Part of a small language model's weights.
Size: 10 layers, width 768, 18 heads of 64, MLP 2048 SwiGLU, vocabulary 13015, 103M parameters.
Training: a variant of Adam for these matrices, 1236M tokens.
Each number is 128 + 32 x the weight over its row's rms, rounded and kept within 0 to 255. Layers, rows and columns count from 0. Numbers have three digits each. The size before them is the row's rms in percent of the matrix's.

# layer 3 attention value, 1152x768, rms 0.0225, rows 965-998, columns 672-767
094:103103080134069153102165163069110121150167145161113178123109120143129146125059101068125121115113067070175143163101127090111111140098088120111137148129094122098121123124073145177156098160140150157135126124102080140135119148145108144135114118128133135161118131090090126103167140156190082090
099:087189112114124044136121105134120118115100137095101131118143161100177068127135127118132117128140153141188111134152159144178131145119045105093160089147194177141116121123163177203083173077154104124154127116098119120125078147215071212118113102154143149129136130107076078152144178129060118089
099:129138149188108104115109113105192130126102127099138190151132179096183137092101183132155145154134174125120149197125130180116092098124138107119150093133080093198169120114168153067076130157172161125091137082132097141079092158159101083096191095093115134115127140126153105146114107154106098111
101:130150162098135098105087113128175159132119114123124072152166218175205116139137144102134086095117087118058193148121119130137135122161115197078126089093137059071148139148125141098103151125145125148104104113079085135144116110152122055162115153132109084149146202166077092014149112125102078124
098:153123169130116099111064098126147085164123141094133123118170128061118108130122187096086149116112134094153169158105183144141145102153228142133077114163156141151148124164110095102118138099154134128076164070148096140137170154113111142139146113143157080127124100129164156135145074163139130130
101:098084091190152154162094180085053119145118175098092170112105085177147089136106128091135147123144154118151152112158184112142174151116139171142162106129084111153137134067124173132149094107108179149112159121117120120124072155111234109164171111054055177149100144147178136116185099079107107103
085:140112153109095180097163114133098148101106125194113148146138078142163093153063139061138144093164086097121141105113144101081099126074070096145128119078136074128134128078111145147173159152153088131145162180119066095157163097102119105140145142114079192167107142151126109090181125072132127111
105:144146218094168119085074092172127154133107102093107159111148161168134170148177085161136085149129094136118161101119160098179158110053156106110106157052091179076143128116125147077141111136126108114152129167127181131150110093175121085144167086128170150117089250118157124100194150195098132116
097:094142136147087128163100169159107112153145097196096091124128153140130179143111146141151135084135124136082125121122204111120142143246135195126118119148142150113108117157069086088071089070129123125072134188108160139171090122138121167147129128197142111125098115142153116126134107128107129103
096:132094123165164147119098171085098096159141171133129105118133201118097107147109158129151189134076153124131158148120156154187197101111123180149101125150161136152110131142128088132096181176102142178150191103122148118126137129100149137144126138120112107114105081106145093114138123058117114132
095:185157079200130146147145133087140173127167112093147158100098130141093147125146117145146096157118116146126080111120181190169170157118198189127110142128058199100126131119181171115118102166155093174109132125062121101170139148131171153179143145179088091132157171121184138126172073131146149121
101:092135096126103137157144108164133077164103111141151063118090096162131136146157159114164153092182178130102235145179124099167188143128120123131168085150079143100142147076112131126103142102102140127154114089085079118115031103103150132135137142150123130115138103124175081090154177105041103092
083:106152112125141116175124121091103143106131110091113135119142074143172157114160163102128127152069112152123059078116151227159178183122191197115087111182119163150114106133151151091099109134129130184129139121117132159117174149160152137151080131129114128109151178129169161126092068117139123129
096:117094121166158129036121145130112200140163081124096100138074151177092125130143116096123174132113108138101183081168076157197144131167091133135065095128113197131114127064153172119166145098145136123133147137061134143141123136114191181123185116172159155162117168177140097155112174079095136122
097:121139135109088108134109142127125138069118036149106160119169179111199103114121183084155148124124108118157081131167124188161159149143162175149142137131136127086112110110138136107124186128185156146150135133138160158109148136107171106128178151137180147143141172145143158147109096187094141228
098:126101151110137114147086130110121162124131170109109119116130086098112108146117176146136071132107077166134135108181130147141176135152124104130084130088173102112149155136138104121123121110155125156140170152103175121169157076124134054124114170081132169141132159106117098127088135146115173166
098:101126060120132166116087165094142117141123168138098126129132140166111127133117118158134092106114080059197109118106132116186176142142141205110173123129140160165148128084081112133107130118095137174080170128128164159137150150107164063137134157099098141117123137158101140162163111051195042127
097:132121149187166086076122197116112129136153185146150168133076114118153109123062154155147102140112132076157096088108108135188209123087105160140093099160121057179107128114093138135157144077124090175161150100147116128179099136108210086141170165134124119139132070114091147102132150106089143099
099:118104100110182089079110158093117126144105151151117108158172081148130133136050167173158102129107151079134144143119181142115108150154065147120123096145090097215120134213096077089147118152144109165066141158161150162141129143100132170138127200131098105118116106091109158168157100156155118036
099:128048140099213175172134128062107165094197178104133133121110189158116199123079136124173099108143127122106157176089163222140165182112193156145159104104104130144168131106110105105152108132150151090136085091188120123161129135183160064170142150102127119115140157115137178148143019101171141119
096:132083107138135132128148110098147165103171180129113116136158154151120192106170060137146145117100176132056082151079132171161103134108127157095059117168130172107114127090149079128114161149120095140100087124080135143164170091129089158140120140154165089121136110117139173100135094152202129051
095:179161111114107141092104165102147106099111103143099074135154061142132125129158149185128154113028164035126134080086146139103126100178081125109137150140152145064115145136099163137120163082081136162093168106157098126145084107137173132154114131163136136138154135091110158032159144170107133158
100:131165136163137085181099121167108102148112160122132174134188115111127120152115089127074132139112059178120126105114127135064178096166202105135082167142130095150141137150200132126116103130123114134120097151073095129175184151112112204142173148137134134121152037128156145101160146160144106040
100:102118124089094158164116124134092155150100151086114203132153156161093148127162084124069107175148092198116142179124105089219172130080134141079157127171103129073146130152104141095126128131171159115086131139123099142088101147086135094108148090097193139128151127100186101074177075149170136085
100:134123117128165165120133169070118132090131121215131170125141086155115105123127101132154152204121101047092128123079121150131148137104099147124136162105139120143104146119097106111107126117133118169116125142112134113186143114120119059172174160139121224141126155160148163122088177112163123134
100:124143107124081173186120133188177148175122096093150037142157156069082133108136185120162120134187149126185132030136175111126115121157118145168091166105144127129122115124122098162112152090067163100155116064164152131135101128115136148094065121092189091115148070179140142061125140062048014153
091:158144153126126085199130163187121127105126115105131064142133179150165123141169082092132127076162150201145140135122161118148059116121054071116139112135147139076124120138101136159081105148091140114152090132091135125092165130128117175108079127116168073112138050106127145062162151139110067160
101:140105139162144022108113125169079125067132105101153140118115153160178093129130111129136105123120182156145055157090133140189096130057110156097169074120085085132133125120083146092154164206142107117144058078113123116072146100113187153125189086072146113116124097107158144128112085181139170105
099:140134167194061129130121117176109158095118081116144204138187108127136183109139130166114125131157099104119074084178106144150101148194147137124071099113118125197147127130145100075136181162077130111069120155108146170116180133120103154102200098102082124135117162157133125124151143148086107109
102:081099127172089137144059139142078100140147202129121137123157181114119147120120144114120099129156134134148089155147111098083180131176164177143089089125159088141132116188113135117149123096190089133167121055085121090147095139132145142152125116104111181150096151132137085155100093124086071092
084:120098129131041147079157122131134110131147154186147117136102159104090136124058171134157155129122123106150134132161126096102068103077070120162188130113095130149098167102083156240105080137143109184143136134161127109103157082150151133106149167105110119192114127171108133080117179151129151151
092:156107161105088170107139164130116154097160112140176105122169091101080132138116129137146101128099140154103112104192152115139068155134134115139075124111065098126087142142053069141141137163093121122175083124144134071140171085158141145145153125110086172154079141173154154081133171166062178142
099:135107194068163133116107141138115166113122128071158092152132123059118146098164158122134171133156139160070177046099141126122144145132151082121117138152127168125122109116069130206067113139112141105139117145081132152136118112171067166068133154159111070117119143133119096140088133117143118144
092:160158168108135127127186173148087148154123088144086116134119151158105118176111134122178120139142138107068133121156119152043124117111105138144085115147178071134085163078135109161139223116135109106146132129116118082123102055111156153115116154102108125158104118116125067126110167108065127128
# layer 3 attention output (transposed), 1152x768, rms 0.022, rows 965-998, columns 672-767
093:150151118089091159108113037105121144109128097118184144092157123145133164078076146098108138133088079175147109108166131108097136127179081096102101111173185125149156105084103089179116048098137122153121133156138158134156137130096076110156114158108129111105134129114094112157127150198118095090
098:181122081178125168167182128185148152154094137134039147150128157135130072150160071119165099142144148125087190151119088157115173118170179154121147143109123093049077122141204163131156122170114120138150102159073097121129157134170133106161150137172145122116178139151102171093135073087144116093
101:150104113105110134141125147077159113105182125107155119154094098075105111105134127053178092127119099088141126212150123103140117154157159130154141182096137127065128104102136104104067091107161127134128086164141100160123111163161180137135104149130178135046145143108123127185135101152082107080
101:119119140154129170148157087121107141155166144095120113068130118095110203164098125134117104121108138149154133113095131088157087132133092188092117153162172087093156088168151075133064119104071083165113089094120154152099130124155095204157095110139168085078100167096112122118144136128085140108
097:099107169080149130122163102081110130180114120181110102124113198124152069112141138117131123143143092097187128205136075141108127114184110116114104134068113093118112152141095140144113143133127172194145134118152037125073191149173129114076154088150057159102125126107120161145137094067123148150
101:111118112145090090135078157118126102106101136111134125169169127097080162073130132174145139101127155126151072063172112131126097113118178123124146114121147130164141117121124105102106065128135129104134129104167189151115113160123109175068160114110147120188144144103192079146114113165100117152
089:083123110124147143128158115150131119153130109134136125090158081084098204248084093138118155170123105190114153142116159144135134055144093145117130093114156084120077154104110146129095074118112176157102101179126153071141115141074090157176108165158193041143088104076127125107117142123174117125
104:165177117126151161107147158115041097149107169145107157085140122119099122212107183102162110159155151123179152122153130107146063065087137169103079129143157163136086165170151106114148128075152156162188148100129179129100125114156161126206147139148186097164109201171152120091137160147139064115
097:116161150093105060154097152132113182144121187117167146160216158147171082083187109091142134148080106116166144129171139142135191182137161098157122145110133156179173091145090155069112130126167121103136184103167136137079128091119124093133148177153104060230148157103151102138102139129126088161
096:139114119189180137153125134161133186119178103106086107108123189152049069130160135181184101094154129077203111121104086160110142106122203043127151139117091159133138122141179123124142135114096144157117127104164150180091112107124150115083173098160142159178207133094117212093160102092142112138
097:133133126104141080097127152093098132094087140096151135167180200113126101061159173113141091098124120108154136092169146157085091144084153115131171147159156141151147078132128118133122162065094156092146151121122089163140101115100127102084116140134139120104176090161112109102146150112057151125
103:066153124136091127137126146146125137114121171123152133103147102156149095166097114148089144136155174036131098123158146169142166127107144171107127114090116105182122156172145125143108148118130085098150146062134156113069097111121117133121178100087107148192094183126160170148087146111166112173
086:142158143169132103116156153093154166079121220112126121175144179116106077036177152132128102062094091116133128080154104162096096152103108088101115116148104132107156106128135148094128165060105105160170194145151077188120125117150150110076098117147134145083193133153120109138142087089085171130
101:203105117151192104103120103083165114112155136136074094112080189099165138185084152142133108133104163120142125112135107178139143133118120129093110154111094140121118153172157106139121135123119082122145125115140135125147138150145149187145107014065079188112084180104170160092099120109131148132
100:137138140096136092098137144120109120105138136154095089136089090161080115217128145121109124121159118167214166179153139158080125128114142131137158163152177101133161143176143125072077149162135089149117091152051119197115083096123071172124084123152158071131124132119153121115115137104098123147
099:118170133141172144160159092112111111144156141123083112093125104166115152171118142098114113130165086165170096148061121111135146105166110153056114110111139096147145145152143133163081127143099120196122066118093108140139130155116103118118186079171149152114093192110146152119112055098120116131
097:143146122103132109130096177129168187131126129109183130145157135166133156046120181102158114136129176109098133125154124095135111141163141113109156092100088126089101135133121100108100139172141131107120069113087140128144150104168148161119136145112132165132083096117109164054065148151116110132
102:110098121114177056131082138144121128118121102111096091167179146089152130106163149170153134156130083100152081097123108140113067104134139117162080148110122150096147075154129053122082119083093103121135134097155148099172120102132111136116100136137189159179108204120090114133139106125133137075
099:125089106060110079164137182155145164130138114180138093177154142214156093059213141089141106116132083118142130139123131131126162169180130136172135177078080144114181084137135089106161128137131112091113170150173115101094156088131149064158123152045127136133121117158090130122100081130132133057
100:138103159159181081163126155066059091088168141067131122183198155086141189040137124115161107137133082148159127090145121141139056104063160116155124159100122115109149064139119127085086165134121146084124145077177130117144110143159151165106144127170165097112112116116109101084106094125071186172
100:169107165114153136126136073086139082121155133122161135125090195123179108101102153116108126141111044109087140109097142100171129148141089115129116110120087164066119089143095121105158117121109141107148159096126068143095205133139143139131115136127106144156068102104018163148112164100145108141
099:116093155108139145087135124138221124142117152111052147096145135131216093146163101182123110124154093151131123161134115112147189109157113149142151128132121158119150137106065128126120127151111113147140126147121133166081123110150139177144114148169129183130063134135156150130102101150117142088
100:132132160157094153155154106081080160137068122103084160085160198102070096153165093120120121085101099131178121127097085140082138117171122158154139102145101120089124139094110171156114104016106144198142115171203091149081159170077080065130096154132142119137154169088113096201160103076158143086
101:136160159142140140142110143092083153132153183117206117111102147074050142174091192124090161114105157040098146101130109107167055168151137135120104122093157098123074164131096149135110130102165088152132078153085117118111189106163113150169087104129156070129171096119070137131199161110100103125
103:132154118135170094094048131058110094078137147072104131162191102087164147049143124151137161122127119159155102098146150113120115108126108115186092079166122140143164108078106045129077112108171094106143122127156176123153139118163097135054098144149124155132126164140129134137129143141114141131
100:080122143120122188158184199236153209184141131138138147114118140156123080148124116138136135144184159144122095107141061131127174131098099183148186152080117110091085194155125140140156188154102148156140075100117066105077092137097148119120164078109036144121129130093117142081137145077191129170
092:117108092162076213201161120183147099154108124130172187059121078164128115174100093133151111110123112149126143135121124127112200086118091190100155105159145064122115167146122201141119126184105139157099098149101133163117139144102110114176129148090077063103126091067129100136130164099161117145
102:122076110140137145103141151086121089104093150145183059120126044117070170157121161139185111080110122098124135139161150108104087100143132126075125096163165139065122131110158098118081090070144139082129139158077136154156127120157123120181095150119178052103145083160074113158124135133066064132
102:160149135110132169122140069131136052176161155188089082077092192120119166217073141109113118128093112095117189175070136106149115152133150111090111094140126114069105154140123091158141148107126193130118158162134112066172100158183166141211124100115122072119101118134109084067169151069110096166
107:110137090136061158107149130149094106141133109112127104144119091135120126150126133122152156123119160069147148159115120120160108121142184102122128113098105136107136099159129056107144097077092105108193123066101099115137116178137138142097130096158119084177219164121107128123127161092150076185
088:123156101096153146105089046121090153147131062121181150097143100145164133205078138106082149195130088164119155140145117165138125118171108117105102084071167117170105152096130115132143094129126157143126139091119146062181082136107131112162134182141156095166097127081087143146124198169134163103
090:107126153121145155118123111130082064184173138137054107079147047151144149226095104150119168150171099162135136132085149118163083099120101176120107140143146199120140155120120059145184114115098127148140131106161168068210110126103144180176111113115098117174129140176132135192150131134130145179
102:119178136152129130192132151110134126127219112142168110088142179108141042083125161132102153158116075136099137147122192191136128133171172132001134097149105138163114174088148171131128100087136147180135176095142109130074124134095144080170175168148072138200184137041089175129106127134160132090
094:117124089124122158132121097164090074159107087109080133055105085106153163255068109129134143176172098141132106104092125133183152095105126160103164116110153104198068181156132133165132113192116140162094128116099144096115129103104120165175147105117137101157089133122142146089112148059159126132